Weights of a small transformer language model: 346M tokens.
Each number is 128 + 32 x the weight over its row's rms, rounded and kept within 0 to 255. Layers, rows and columns count from 0. The size above them is the row's rms in percent of the matrix's.

# layer 7 MLP gate, 1024x512, rms 0.0231, rows 176-202, columns 0-255
size [ 94 102  88  98  93  89  97  95  91 117 104  96 100  91 102  97  96 101  92  94  96  97 109 104 103  94  91]
[[201 113  85 135  94 104 193 141 164  54 158  91 150  96 144 124  74 150 118  47 103 122 117 175 114  93 126 182  86 130 160 154  79  79  47 217 147 217 135 100  41  89 131  96 106 144 144 140 137 164 115 138 148 101 113 100 125 125  66 144  98 122 139 114 147 167 165 162 135 137 148  77 136 145  74 120  96  93 125 133 145 166 150 196  98 146 107 153 124 128 138 118 101 140  87 152 150 148  91 118 201 139 162 138  72 156 106 142 140 170 166 104 138 166  59 116 145 133  99  70  87  51  99 120  59 130 123  77  84 138 149 130 110 117 185 140 195  86 119 154 160 161  71 137 154  83 110 136 185 102 107 201 127 107  83 135 159 122 116 123 152 116 163 129 194 133 112 134 112 140 132 100 115 124 118 202 165 172 139 136  98 112 135 146 107 126 145 127 152  85 140 132 176 189 145  75 141  50 151 120 167 142 134  79  97 140 140 171 129 123 105 125 112 162 113 118  80 157 148 120 173 186 109 160 139 123 125  86  94  89 110 128 121  72 121 169 143 134  78 131 129 118 197 105 117  84 138 168  93 140 181 139 144 179  92 187]
 [119 140 124 122  96 114 159 181 162  49  68 124 103 132  96 158 121 138  40 192 145 222 117 132 182 168  92 120 189 139 136 161 124 110 136 121 119 129 131 151 130 121 176 167 136 129 101 141 116 107 125 101 151  92 142 109 164 101 142 135 134 166 163 112 136 104 137 143 148 118 150  72 162 166 156 104 154 166 139 119 135 121 111 172  98 174  83 181 133 141 120 124  66 101 113 156 111 171 119 124 138 133 113 140  32 153  95 123 190 144 138 124 141  97 112  57 113  62 106 139 107  92 178 177 153 153 105 143 165 190 100 133 130 135  96  99  57 133  89 119 144 173 159  82 144 118 141 163 132 123  80  89 159 139 155 170 104 125 112 185 197 104 181 119  93 155 121 104 138 155 126 132 141  84 115 159 141 168 199 138 139  93 168 154  86  91  72  98  62 128 161 130 117 141 198 171 143 111 119 102  78 179 107 121 171 175 111  76 164  82 113 115 105 145 160  69  58 104 140 160 123 109 162 114 151 121  92 148 114 118  78 135 185 100 139 153 177  95 207 164 169 117 176 105 128 175 102 160 121 119 136 112 136 118 110 173]
 [118 137  82 136 138 100 130 133  93 111 128  87 134 113  99  84 103 137 169 152 179 111  95  86 216  77 125 143 124 112 102 102 150  88 106 153 139 139  99 139 136 106  99 152 152 153  70 143 135 125 139 200 108 142 121 146 158 146 139 153 149 172 115  94 188 103 123 164 110 119  99  84 167 137 174 144  98 112 155  89  88 161  95 134 182 134  85 176  94 169 124 128 179  92 123 140 118 129 133 108 181 142 157 126 132 122 160 129 139 151 129 159 160 154  94 153 170  99  99 141 154 153 144 181  99 105 113 138 143 118 114 151 154 151 132 117 127 122 120 156 157 131  86 104 160 137 160 168 132 213  93 183 149 149 100 125 157 133 180 166  60  79 147 110 141 192 139 151 185 107  98 153 109  95 105  69  97 110  83 215 171  84 113 141 138 181 134 110 172 117 141 125  79 114 142 103 122 120 166 183 133  75 146 133 111 107 181  98 189  57 131 104  66  74 205 122 116 150 149 186 109  80  85 115 199 159 172  76 105 154 108 152 178 118 121 100  97 159 131 158 167 139 136 172 181 145  97  93 117 104 121  98  58 148 129 131]
 [134 152 142 137 130 225 143  74  98 122 156 104  88 216 110 179 106 134 107 134 165 159  53  87 176 104 113 113 118 114 159 109 127 122 195 136 114 101  98  90 123 141 128 117  44  94 118 109 150 151 134 109 162 100 103 180 127 118 152 192  82  66  47 114  69 183 110  92 141 163 137 112 107 105 108 193 107 172  98 111 161 133 137 113 128 110 123 112 151 110  94 107  86 134 149 161 147 137  76 167 168 175  84 146 168 143 100  98 162 155 109 135 160 146 128 108  97 118 117 122  87  95 129 115 137 118 104  72 124 151 121 124 133 141 154 147 175 103 130 178 122 133 161 163 188 141 149 132 135  97  94  85 115 156 134 128  96 125 144  68 142 134 140 119 163  97 126 183 142 152  95 153 180 124 161 143  57 114  90 150 141 105 164  94 152 165 183 178 102 190 152 165  86 109 134 118 116 112 149 130 105 106 215 108 156 119 115  73 109 154  76 120 104  91 118 169  93 137 116 120 124  95 124 117 121 171 126 100 139 137 128  87 117 110 136  79 177 131 137 120 146 111  56 100 189 154 119 119 149  92 105 155 139 125  94 132]
 [ 61 152 123 166 150 100 126 133 135  94 111  99 136  78 116 117 170 133 178  87 137 111  80 123 127 157 141 175 147 143  91 137 139 145 115 117 182  94 124 104  82  96 113  95 186  71 160 117 105 159 168 172 133 138 129  92 150 112 110 165 103 120 168  45  55 152 122 111 118 165  83 104 128 139 175 146 106 102 110 111 130 168 125 137 203 185 204 150 114 160 150 155 155 135 135 113  95 131 102 143 119  97 127  98 118 142  81 114 154 144 124 160 146 101 140 135 126 152 139 174 144 112 160 116 100 144 185  95 139  64 132 112 166 173 184 138 110 167 106 117 134  84 137  96  96  93 114 124 105 119 121 133 102 148  90 101 110 136 177 155 200  89 141 161 114 144 159 154  62 183  75 148 123 181  83 137 104 126 136 176 104  72  59 107 112 116 142 149 109 151 127 117  99 134 131  82 141 144 151 102 110  70 124  83  88 101 153 136 140 145  86 123 121 129 108 106  95 171 108 120 128 120 137 132 160 124 132 186 160 214 133 162  99 129 132 176  94  74 118 152 223 169  98 119 179 125  42 164 139 136 150  78  50  78 103 105]
 [ 64  94 109 101 115 146  84 100 166 134 116 138 145  79 152 133 158  68 139 151 129 163 176 174 172 104 154 138  61 108  94 120 152 144  91 178 125  81 117 126 100 123  73 106 117 175  90 115 104  83 124 186 119 107 133 122  91 172  43 131 107 156 148 105  85 128 139 165 151  90 133  54 109  74 152  83  62 108  84  85 158  93 120 120 130 136 151 103  68 195 106  87 120 164  99 131 118 226  82 130  83 142  82 211  92 132 156 163 123 104 144  65 171 125 179 140 164 141  71 172  80 136  69 164 143 121  91 135 112 155 166 120 201 104  95  65 143  91  69 163 113 182  93 114 106  81 109  95  93 118 101 138 109  90 109 158 120  75  93 108 127 106  80 108 109 148  85 112 125 135 124 132 133 151 110 144 149 133  87 122 112  94 164 103 157 127 113 179 111 123 105  60 141 155 137 144 113  74 153  79 160 112 178 106  96 107 110 110 155 149  93  79 143  80 172 219  74 102 136 103  97 105 146 153 106 125 169 135 100  97 124 119 108 176  93 132  95  96 106 141 164 141  79 126  90 122 173 170  64 147 156  97 218 124 205 132]
 [123 133 123 162  81 111 197 129 109 106 156 109  89 147 110 156 154 179 103 226 174 158 172 130 112  74  98 194 126  97 125 139 118 163 167  83 135 124 138 115  43 141 137 131 117 110 140 144 174 148 120  81 154 108  84 132  71 200 112 121 141 167 107 137 125 116  97 136 152 145 164 107  89 140 121  94 114 137 147 124 142 171 141 100 142 126 141 154 136 165 145  83  91 116 197 144 143 127 136 177 113  79 161 129 118 104 130  70 185 136 158 123 142 120  80 117 181 127  90 153  75 129 126 114 134 116 157 131  82 114 100 159 157 163 105 133 200  93 130  94 103 140 155 115 122 114 138 117 172 137  83  79 131  90 138 112 148 169   5  99 106 160 131 196 115 120 155 129  90 137  64 132  89 145 147 124 124 190 186 164 109  77 105 106  96 114 151  47  56 115 119  94 155 162 152 131  66 137 149 114 102 132  72 103  83 130 168 116 166 110 129 149 130 157 150 112  95 130  91  86 107 115 159 106  78 134 104  51 181 135 129  95 183  60 187 122 200  38  83 134 151 134 160 192 140 139 126 141 139 144 139  90 150 106 163 151]
 [145  85 102 177 148 129 182  72 103  94 148 113 139 122 168 106 106 159 170 184  99 185  82 204 158 186 149 142 112 113 144 111 124 159 119 134 130 141  41 125 107 121 144 141 113 197 107  97  78 100 138  60 129  82 146 132 163 158 145 110 136  81 181 153  57 143 137 160 141 153 214 118 123 127 118 155  96 134 114 136 126 156 104 148 131 136 100  74  62 108 143 101 158  82 134 191 125 106 104 119  90 137 149 131 134 117  93 150  86 163 113 133  78 111  94 162 111 161 114 154  73 158 160 147 101 123 149 145 101 185 136 171 130 126  34  49 128  74 115 188 122 129 100  89 142 116  79 125 127  81 119  96  89  83 155 153 153 154 131  98 189 169 157 155 125 158  93 142  94 110 101 125 119 154  91 126 144 120 144 131  93 168 134 147 105 152 129 166 138 177 124 118 116 143 128 187 100 121 104 186 121  76 106 138 118 154 173 175 145 173 213 118 162 164 134 159 112 191 106 178 162 151 135  82 129  64 122 144 126 157 101 129 165 130 124 168 113  54  88  52 110 128 129  95 165 151 116  89 174 178 109 107 136 134  82 171]
 [ 86 145 154 139 155 213  85  92  84 171 119 118 137  66  70  92 109 138  54 169 155  52 143 104 177  99  60 151 134 166 154 140  62 142 117 177 118 164 105 104  87 132 114 151 142 138 140  99 137 122  60 135 163  93 142 156 141 135 126 166 113 136 113 110 190 111 132 156 114 155 153 136  87 111 139 162 114 117 143  96 147 147 155  87 178 130  71 119  91  82 150 101 149 134 141 130 145 113 118 147 137 162 156 151 163 122 109 136 140 173  97 117 190 120 131 118 114 133 136 114  97 101 189 123 151 172 118 109  99 174 153 176 145 131 114 130 138 135 111  90 154 150 113  86 122 112 104 118 100 144 119 129 128 123 129 117 119  82 128 141 101 178 199 121  60 111 129 149 174 112 131  73 100  50 173  79 137 132 108 113 105 140 172 151  96 158 180  97 105 133  88 143 109  87 162 110  69 150  96 143 138  92 180  95 126 161 142  71 117  89  86 136 109 125 104 118 103 107 152 112 147 128 164 177 135 133 131  62  99 132  82  98 143 117 184 122 139 101 137 116 145 109  92 163 138 153 145 100 124  79  75 119 159 142 166 134]
 [141 184  94  75  76 139 145 151 126  87 155  94 129 106 103 105 121 112 115 193 127 130 107 108  93 128 145 105 106  99 145 181 114  98  58 175  99 129 143  91 111 108 166 162  91  78 118  83 141 101  79 140 136 115 113 125 133 107 139 146 161 131 104 107  99  98 155 146 121 130 147 114 175 104 131 136 167 168 193  67 116 165 166  83 114 119 123 156 179 117  96 175  91 140 162 127 149 127 132 131 189  54  75 178  80  98 128 148 104 127 144 147 110 116 110 195 168 139 113 121 118 171 175 143  78 134 144 132 111 162 169 148 144  79 139 115 149 137  64 133 166 150 135 107 116  58 134 151 182 135 175 150 108 123 117 188 133 142 138 122  83 115 180 169 193 114 123 108  49 119 166 160  97 146 158 140 123 117  46  86  86  98 122 102 156  94 161 174 148 133 142 128 122 114 176 121 103 114  99 136 135 137 165 173 124 102 142  95  92 118  85 153 106 130 122  59 116  65 158 133 137 109  42 203 130 121  95 131  91 127 176 135  93 144 135 162 140 111 115 176 119 136 131 161 172 148  63 112 101 108 159 170  97 121 140 129]
 [ 77 117 106 121 145 114 118 109  95 149  98 102 127 145  69  97 121 119  79 138 136 122 108 159 117  64 116  52 166 140 120  98  93 116 110 112  56 178  64 111 111  95 188 175 146 143  89 120 150 110 133 210 115  82 124  92 127 164 119 180 181  45 133  85 124  97 114 105  90 122 120 106 130 120 100 114 126 126 213  83 104 143  79  94 114 115 172 151 146 101 115 111 161  92 136 173 158 103 102 130 222 116 163 136 174 127 152 139 158 146 126 130  96 151 121 178 137 118 113 110 121 134 152 143 126 150 162 178 153 137 136 151 148 119 114  85 194 105 121 114 170 158 148  85 159 105 107 162 150 162 138 197 151 112 135 105 161 157 109 134 157 123 131 174 168 164 117 154 151 142 137 132  89 107 182  98  88 135 119 101 147 133 112 100  98 162 157 128 145  98 140 118 142  91 172 150 126  98 156 119 112 163 155  96  93 119 142 117 154 159 103 125  53 128 106  74 122  54 143 111 128 108  81 118 153 136 155 196 149 146  84 105 154 156 104  83 114 179 153 145 109 124  94 133 154 141  47  66 118  82 109 113  93 106 144 134]
 [ 89 138  95 118 146 122 114 137 165  82 118 155 104 187 151 141 106 206  99  68 146 174 135 157 105 130  73 102 166  85 162  84  94  60 130  95  72 128  98 141 150 116 139 128 131 197 136 109 117 144 127 142 152 153 113 136 116 118 109 146 128 204  91 158 119 112 156 117 130 138 183 132 161 132 194 123  93  85 136 118  97  94 112 109 116 175 149 127 108  97 107 121  74 129 124 176 148 105  93 115 118 189 121 162 126 156  95 194  96 118 128 132 142  93 141  88 131 121  85 132 123 146 136 144 169 107 168 114 156 140  88 135  54 105 136  88 125 136 101  62 168 132 168  91 134 111 104 119  98 154 119 100 141 126 134 125  97 105 127  82 122 114 130 123 139 149  71 137 121  87 136 149 103 140 194 107  93  90  97 100 162 180 124 108 117 106 139 143 162 158 132 130 206 120 150 114 181  65 128 106 103 160  75 123  89 133 128 132 129 117 135 112 112 134 134 101 125  67 167 144 124 139  85 146 182  94 158 101 129 198 137 105 150  79 188 137 116  48 155  79 163 101  56 143 171 119 129 132 109  87 132 131 121  63 133  96]
 [139  72 136 101 130 195 101 140 127 159 162 175  88  76 156 129 166 148 118 122  82 115 159  85 121 106  57 122 134 100 175 110 148 166 117  97 169  75 103 210 113 163 128 167  93 168 152 126 133 166  77  88  89 106 122 179 117  95 124 122 155  94  98 126 136  79 171 103 184  96 114 121 118 101 142 137 144 108 127 106 103 164 147 109 134 122  75 155 138 115 140 198 112 115 116 134 108 120 185 144 160  98 179  93  71 102 163 104 122 100 120 133 164 104 123 167 158 146  85 139  83 136 138  95 153 120 111 179  71 148 144 149 189  94 112 135 136 131 113 139 168 144 136  99 178 136 141 126 166 122 103 110  94  93 112  97 157 134 112 125 161  70  80 148 125 133  84 115 117 126  85 122 133 163 134 103 146 158 150 164 169 211 147 166 141 148 180 170 113 184 128  94  58 101 125 120 146  94 156 114 109 142 152 126 143 160 168 137 149  92 159 128 113 188 178 105  98 139 121 139 122  89 154 121 186 134 144  96 137 158 120 191  85 127  99 105 108 163 174 102 157 155 152  95 111  87 113 121 149  99 168 114 111 107  98 115]
 [ 71 105 108 112 190 130 168 122  75 138 143 134 144 101 168 148 102 145 186  90 114 103 136 158 180 164 112 105  84 169  38 150 141 127 154 155 146 169 173 170  83 140 137 127 153 153 162 116 136  83 197 191 109 137 116 124 125 120  66 123 126 138 158 114 211 144 158 169  73 107 159 114 129  97 178 144 162  88 181 133  53  87  85 170 202 117 142 115 113 118 114  81 147  79  94 159 145 156 144 132 160  97 127  93 186 117 174 112 156 139 161 102 169 138 118  89 121 172 122 166 146 127 113  77 166 120 163 156 136 116 118  85  76 125  96 148 115 149 132 103 100 128 196 140 163 150 116 107  89 142 122 158 126 138  90  88 141 124 115  45 133 152 155 103 112  73 143  93 140 167 104 118 136 128 156 112 151  80 181 161 123 148  78 161  51 177  61 176  74 137  86 164 104 197  99 128 159 112 126 152  96 117  69 152 140 137 138 145 140 123 138 120  97 119  93 102 119 121 111  95 169 112 128 119 145 194 161 115 108  71 124 130 126 173 156 106 163 110  94 159 139 173 160  63 102 135 111 158 166 121 105  47 136 153  97  65]
 [133 116 115 123 112 128 152 136 146 105 119 106 109 171  95 180  92 152 144 180 140 185  97 159 153  75 125 119 129 158 166  79 116 104 111 127 102 159 130 100 146 124  91 157  95 153 163 174  88 157  78 147 148 138 142  95 142 185 189 201 138 193 131 102 131 226 170 106 129  65 192 106 150 108  81 118 127 124 173  87 121 163 149  69 139 105 155 113 135 162 136 102 136 152 147 196 100  98 119  64  72 149 136  97  90 141 164 128 103 189 157 194 159 132 109 126  70 148 169 120 127 152 104 148 118 119 169 127  80 185 142 157 158 128 101  66 155  78 112  71 140 164 113 155 103 109 135 107  90 132  78 137 104 110 160 168 153  91 122 141 112 121 149 134 138 138  60 150 150  82  72 149 119 109 132 123 154 184 154 102 154 159  98  90 134  87 144 101 161 146 130 162 183  64 146  99  90 125 151 155 173 111 112 110 138 135 152 169 143 123 122 141 130  92 163 101 108 106 134  99  94 179 141 162 142 126 121 102 148 176 148  94 195  90 149 156 127 134 165 116 212 104 116 136 185 142 111 146 211  88 105 131  92  92 136  83]
 [123  75  97 183  99 147 166 119  65 136 103 133 149 132 108 172  91 130  85 143 138 153 116 158 144 152 106 116 170 129 166 138 114 102  90 147 144  94  73 146 127 125 141 145  95 163 114 113 119 123 147 143 135 129 119 100  81 154  99 171  53  84 107 158 143 109 110  97 131 143 119  95 117 160  85 168  45 204 175 135  75 100 148 133  98 107 125 107 129 200 124 138 127 108 123 119 123  47  98 157 150  83 133 112 194 154 125 133 101 138 152 134 131 136 125 199 132 122 183  58 159 142 102 173 164 152  86 114 155 132 169 141 146  91 122 119 128 136 125 135  60  95 164  86 138 149  87 105 146  98 133 158 133 127  98  84 146 145 100 143 123 105  89 166  91 123  66 197 112 149 128  70  56  95 191 125 101 143 116 146 129 126 150 123 121 117 104 110 194 109 131 133  89 164  88  98 135 163 168 178 142 109 138 108 162 128 153 170 113  65 195 135 109 124  99 133  81  95 157 152 120 190  73 109  96 153 114 109 171 130  73 126 160 131 150  89 124  88 116 142 122  96 157 130 132  97 181  62 130 111 163 133 136 118 114 117]
 [ 90  96 115 121  89 154 113 126 179 103 108 101 101  96 104 156  69 108  95 148 185 141  77 123 156 128  28 107 137 161 130 144 146 137 147 183 162 110  63 110 118 140 116 118 143 180  93 150 139  63 109 149 154 191 144 169  75 135 192 126 137 118 105  98 100 101 138 150 116 171 182 131 168  29 181 138  86  48 106  71 141  97 127  50 134 107  97 148 125 107  75 133  85 160 159 133 101 140 154 186  92 128 147 113 142 152 124 169 127 155 112 118 160 109 139 180 166 132 130 162 156 146 131 126 122 157 109 149  84 131 120 123 120 124 151  92 119 134 149 163 158  98 107  79 106 143 116 147 151 124 107 100 121 118  80 145  97 139 111 109  99 177 105 132 105 130 154 149 146  81 132  86 131 168 148  92 205 194 108 189 142  96  82 183  85  87 157 134 125 134 178  92 138  96 117 159 124  63 150 129 123 147 159 135 108  77 113 172 118 118 109 130 118 141 145 105 144 143 126 130 157 134  42  93  71 135 155  63 125 119 113 177 146 143  98 165  90 151 125 131 133 151  87 124 116 120  70  76  81 119  74 143  94  90 118 110]
 [119 138 126 142 179 157 145 159 113 164 109  19  81 132 112 128 145 104 130 140 141 174 157 143 125 151 165 145 146 197 159  79 129 108 168 131 128 158 126 118 123 150 120 139  95 108  73 158 109 154 170 162 111 103 148  98 141 172 147 144 127 126 100 138  87  94 105 147 178 160 146 135 126 100  80 147 144 102 123 119 110 163 153 109 123  67 123 167 146 132 113  81  69 137 151 134  92 161  85 132 126 163 133 116 113 162 154 161 125 157 139 108 166 156 107 149 162 135 163 104  59 139 173 128  99 177 175 141 107 135 188  97 128 128 125  97 138  79  60 158 145 113 111 111 118 107 121  93 113 156  84 150 107 127 136 138 180 104 146 172 127 200  96 171 126 123 177 130 201 131 155 104 124  97 130 146 166 154 110 145 112 134 160 126 143 132 160  88 150 138 109 190  93 137  86 146 121 147 168 176 122 135 121 160 122 135  73 109 152  78 159 160 116 130 125  84  93 176 201 117 144 115 111 171 104 235 155 149 172 116 105  98 145 166 146  98 103  68 112 104 133  97 167 127  96  93  85  89 177  77 120 168  70 174 123 161]
 [150 112  99 196 114 181  78 121 161  98  85 111 132 169 170 164 169 111 152 146 162 150 189 111 121  68 124 150 110 154  69 182 123 117 132 148 156 149 129 154 113 138  86 123 113 171 149  99  77 191 164 145  59  74 111 172 130 162 125  67 120 150 148 122 145  97  93 105 135 102 135 123  93 117 115 146 155 132 150 141  99 124 152 123 126 164 218 142  85 132 132 109 128 121 171  58 147  53 166 117 106 132 168 153  82 134 184 123 125 121 139 130 132 115 149  85  86 108  73 173 118  56 146  67 103 107 132 133 128 130  86 132 132 156 161  86  98 156 128 107 105 128 139  93  57 124 135  96 217 158 136  81 146 101 188 116  96 129 152 100  94 105 120 150  97 146 105 135 120 144 125 101 115  75 140 108 139  83 161 142 142 122 119 132 132  97 117 163  66 191 108 191 108 131  77 118 134 109 123 104 181  67  90 167 143 104 123 127 157 108 135  84 134 126 155 137  66 125 146 121 177 129  97  84 126 181  72 150 128  68 163  99 123 105 116 188 149 181 105 118 132 161 126 129 178 143 127 165 130 116 142 185  85 162 155 143]
 [143 170  69  97 135 136 161  92 141 153  80 137  97 109 150 156 123 101 159 148 186 151  76 103 116 118 100 100 189  88 175 122 116  75 132 164 142 137 126  68 125 132 201 100 135 166  58 128  94 111 167  95 132 112 133  92 101  95 114  85 170  53  99 142 100 158 115 134 160 139 187 141 130 109  90 118 165 103 173 144 114 126 199 122 122 148 116 176 146 153  63 156  78 120 186 159 138 128 200 163 152 129  97 125 131 123 118 168 129 108 134 105 134 140 137 119 140  97  85 125  96 114 184 105  96 125  68  63 162 129 167 162 114  65 141 125 118 104 112 123 206 104 147 111 127  88 164 116  99 137 163 134 130 117 112 134 133  81  75 141 140 180 120 121  55 133 125 162 170 119 164 196  60 105 152 158 130 170 139 117 151 133  98  72  96  80 157 137 103  93 165 189  90  85 140 102 168 127 137 116 130 124 108 167  90 183 160 143 155 138 113 116 132 161 136  71 180 131  82 145 163 125  88 146 146 142 131  89 152 152 124 115 183  94 175 109 149 148 179 131 165  97 145 178 131 137  64 130 169 130 103 130 152 144 111  95]
 [179 139 158 169 151 172 176 127 122  80  84 115  92 166 111 149 125 174  99 156 158  86 139 125 114 126  74 142 136 156 173 137  70 102 133 138 127 123 196 167 120 163 145 148 108 170  72 101 152  84 131 127 246 193 121 128 110 112 114 142  92  74  67 142 115 129 145 160 112 170 103 167 142  81 163  50 110 155  78 105 129  74 106 172 140  72 138 122 135 124 175 171 144 158 124  76 140 101 103 164 112 147  74 163 111 173 144  91 161  71 172 105  63  81 104 119 145  97 206  76 121 181 147  92 119  81 152  98 107 124 142 144 138 145 134 135 162 113 148 122  82 226  70 102 132 126 111 155 136  81 103  91 111 136 114 130  82 143 144 127 153 114 122 156 111 141  60 107 121 162 133 107 107 164 136  94 139 107 113 156 156 180 123 163 166 130 146  63 182 137 148  90  89 188 113  96 141 150 179 131 180  85 160 102 127  77 136 127 144 122  99 142 135 130 112 161 134 148 128 150 154 166 154  85 114 113 106 132 156 166 147 106 159 129 124 121 125 123  89 194 130 122 113 182 127 123  94 134 135  94 111 226  31 120 137 139]
 [150 169  93 157 146 140 139 127 100 161  51 186  60 130  99 166 171 126 178 110  70 131 114 137 116 116 137 148 156 128  91 111 157 155 131 169 132  98 100 121 174 156 141  95 118  78 149 128 194 133 123 113 135 155 165 207 148  55 183  99 142 148 132 112 104  97 151 121  69 109 109 158 120 198 144 149 142 122 103  86 179  99 158 127 138 121  94 153  77 128  87 134  65 145 185 111 124 148 153 121  82 116 114  98 131  66 205 117 156 118 162 132 130 100 157  98 160  94  66 174 173  92 127 121 134 155 137  92 114 156 107 160 137 191 145  89 155 119 124 130  72 174 126 130 108 112 142 148  82 117 175 103  89 154 178 144 149 149  69  86 184 177 113 146 124  95 147 161 110 201 127 191 100 115 166 124 125 107 183 105 137 134  79 128 112 122 139 164 113 148 112 170 169 138 136 103  90 111 121 109 101 136 154 148  76 188 101 110  87 175 187  76 163 159 133 160 176 140 133  78 131 138 161 162 207 138  83  83 138 153  86 130 175 152 145 111  68  99 129  90 131 160 136 183 183 101 128 102 140 159 147 125 153 156 119  77]
 [161  77 124 126  98 142 176 177  91 151  32 127 114 157 105 121 129 107 170 162 123 130 112 137 148  94 139 185 166 155 136  63 116 137 157  85 149 144 126 145  96 142 181 152  16 121  85 115 120 109 121 122 152 147 166 148 172 138 168 152 151 123 102  86 120 133 183 141 100 151  89 151 154  97 194 148  63 170 156  91 104 110 168 127 132 112 150 133 147 188  85 177 108 131 134 146  98 155 146 117 212  99 168 106 195 107 120 101  92 113 158 196 163 141 151 123 128 162 101 138 137 163 129 144 140 139 148 110 106 129  79 199 182 156 104 180  95  91 145  73 124  53 199 187 144 123 160 106 208 132 164 120 106 106  89  98 134 143 142 144 121 147 110 144 133 137 139 167 136  98 126 133 144 165 186 126 162 207  65 143 133 141 103  55 145 122 130 183  94 115  98 124  79 121  59 153 116 194 180 139 137  66 129  86 157  67 163 142 190 118 109 107  79 175 105 120 160 133 166 137 154 114 122 103 124 183 133  71 112 129  88 101 122 133 114 138 132 105 137 119 123 116 120 114  97 123 106 150 121  61  65 152 153 134 121 168]
 [114 155 148  96 114 170 141 145  99 140 107 143  82 135 128 124 168 133 108 116 130 106  86  76 128 157 102 166 110 130 145 133  65 106 130 188 120 126  96  74  76 157 140 156 106 234  86 135 184  84 162 150  82 148  75  97 144 160 128 160 115 153 138  86 126 137 148 181 121 166 158 136 138  85 141 121 110 137 100 122 134 197 164 129  87 130  62 173 171 140 194 117 110 147 142 125  81 146 140  73 115  99 162  87 108 126  51 127 129 107 147 112 164  87  71 126 165 111 187 125 167 112 116 111 138 142 151 142  98 156  66 197 117 126 110 175  27  91 108 173 110 152 163  75 114 135 122 151 143 143 106  85  91 135 148 101 127 155 128 127 166 166 158 107 138 159 162 125 116 131 120 131 116 127 195 119 143 126  89 129  75 129 136  74 179 102 163 137 123 109 124 103 159 179 161 143  63 126 144  74  68 127 160  88  64 161 145 160  96 121 122 151  32 101  89  81 144  39  97 173 157 156 114 154 123 175 126 132 170 189  87 143 149 156 160 138 105  94 163 100  79 154  97 114 143 110 122  78 116 147 118  78 135 147 168 128]
 [141 174 123 126 156 179 138 122 150  72 190 175 125  97 184 123 102  80 150 148  92 140 105 121 168  88  80 181 126  71 143 106  76 172 102 177  83 138 126 170 133 147 153 138 105 148  38  93  97 123 159 103 145 176 174 140 129 119 159 130 103  46 125 117  82  85 197 182 100 133 150 193  90 135 136 108  83  87 134 174 118 132 117 101 188 117 126 146  90 124 110 131 109 131 129 161 104 159 196 186 167  76 127 132 136 105 114 150 145 133 174 116 131 124 138  59 173  52 129 102 111  86 115 114  62 163  81  69  47  97 172 109 146 100 150 128 135  81 141 132 179 116 129 110 188 104 111 184 162  96 132 120  87 115  65 113 160 104  80  98 137 128 189 100 123 142 159 115 171 138 123  94  88 121 135 141 138 163 115 153 142  53 149  73 113 145 180 109 179 121 110  98  74 178  88 110 144 118 140 159 128 156 134 153 143 173 174 136 119 162 108 150 136 164 130 144  85 157 128 123 161 153 122 185 131 211  80 100 108 120  89 189  85 157 162 136 100 136 139 204 124 105 149 142 170 165  87 149 110 141 133  94 119 131 141 151]
 [ 98 147 111 133 123 120 103 171  62  73 133 165 133 165  99 146 126 171 133 145 127 151 156  54 149 103 169 139 177  88 186  79 135 109 203  85 147 141 142 113 158 101 157 178 155 134  99 108  46 142  48  86 121 118 103  85 127 178 147 115  94 102 101 107 123 126 129 112  81  92 170 161 125 140 173 147 129 154 145 107 164 141 162 150  94 159 108 176 164 121  98 114 131 103  99 123  67 155 150 117 177  63 152  85 117  92 184 116 104 191 152 155 114 135 133 137 136  86  88 153 133 132 138 120  87 197 112 144 129 153 123 142 104 151  69  98 102 180 146 146 110 107 132 175 140  71 188 162 152 150 146 138 100 182 172  88 109 168  97 140 141  74  91 134  95 147 160 173 149 113 121 129 126  92 139  92 118 184 157  92 124 167 170 148 119  95  96 127 166 128 105 168  94  92 162 123  94 136 116 141  90  85 118 121 128 183 155  67 154 133 134  94 124  73 106  77 152 144 125 174  95  72 134 164 133  94 135 147 130 126 142 140 136 127 109 114  82  87 157  72  99 122 134 112 161 122 117  99 108 112 124 106  94 117 158 138]
 [ 95 164 102 102 133 197  99  94 150 155 121 122 117 131  87 104 110 128 114 103 144 126 147  62 155 180  68 138 132 132  82 122 109 118 165 165 122 149  93 117 142 158 163 114 104 144 162  83 214 162 163  71 139 149  98 149 110 137 117  76 140 119 123 111 123 106 100 134  54 133  96 147 123  96 141 189 117 139  94 165 122 140  86 124 155 182  87 194  93 129 101 113 110 100  86 154  74 143 104 136 190  65 163 164  59 107 114 147 171 108 143 114 149 160 150  92 154 122 111 106 104 113 139  51 167 129 159 134 110  96 180 129  92 145  93 154 135 198 159  81 110 124 160 111 116  81  95 149 120 171 143 103 115 157 111 162 119 129 138 109  75 117 137 135 156  83 121 121 115 121  90 130 120 162  86 134 142 111  70 144 118  96  78 150 137 106 217 109  85 115 141 152 149 134  79 191 133 101 212 141 206 117 140 107 161 113 138  89 104 152 110  80 140 147 169 119 102 121 139 130 124 122 142 124  67 101  68  93 128 127 125 102 100 104 142 125 160 160 131  92 115 116 197 111  92 140 110 143  86 120 124 147 175 135 156 196]]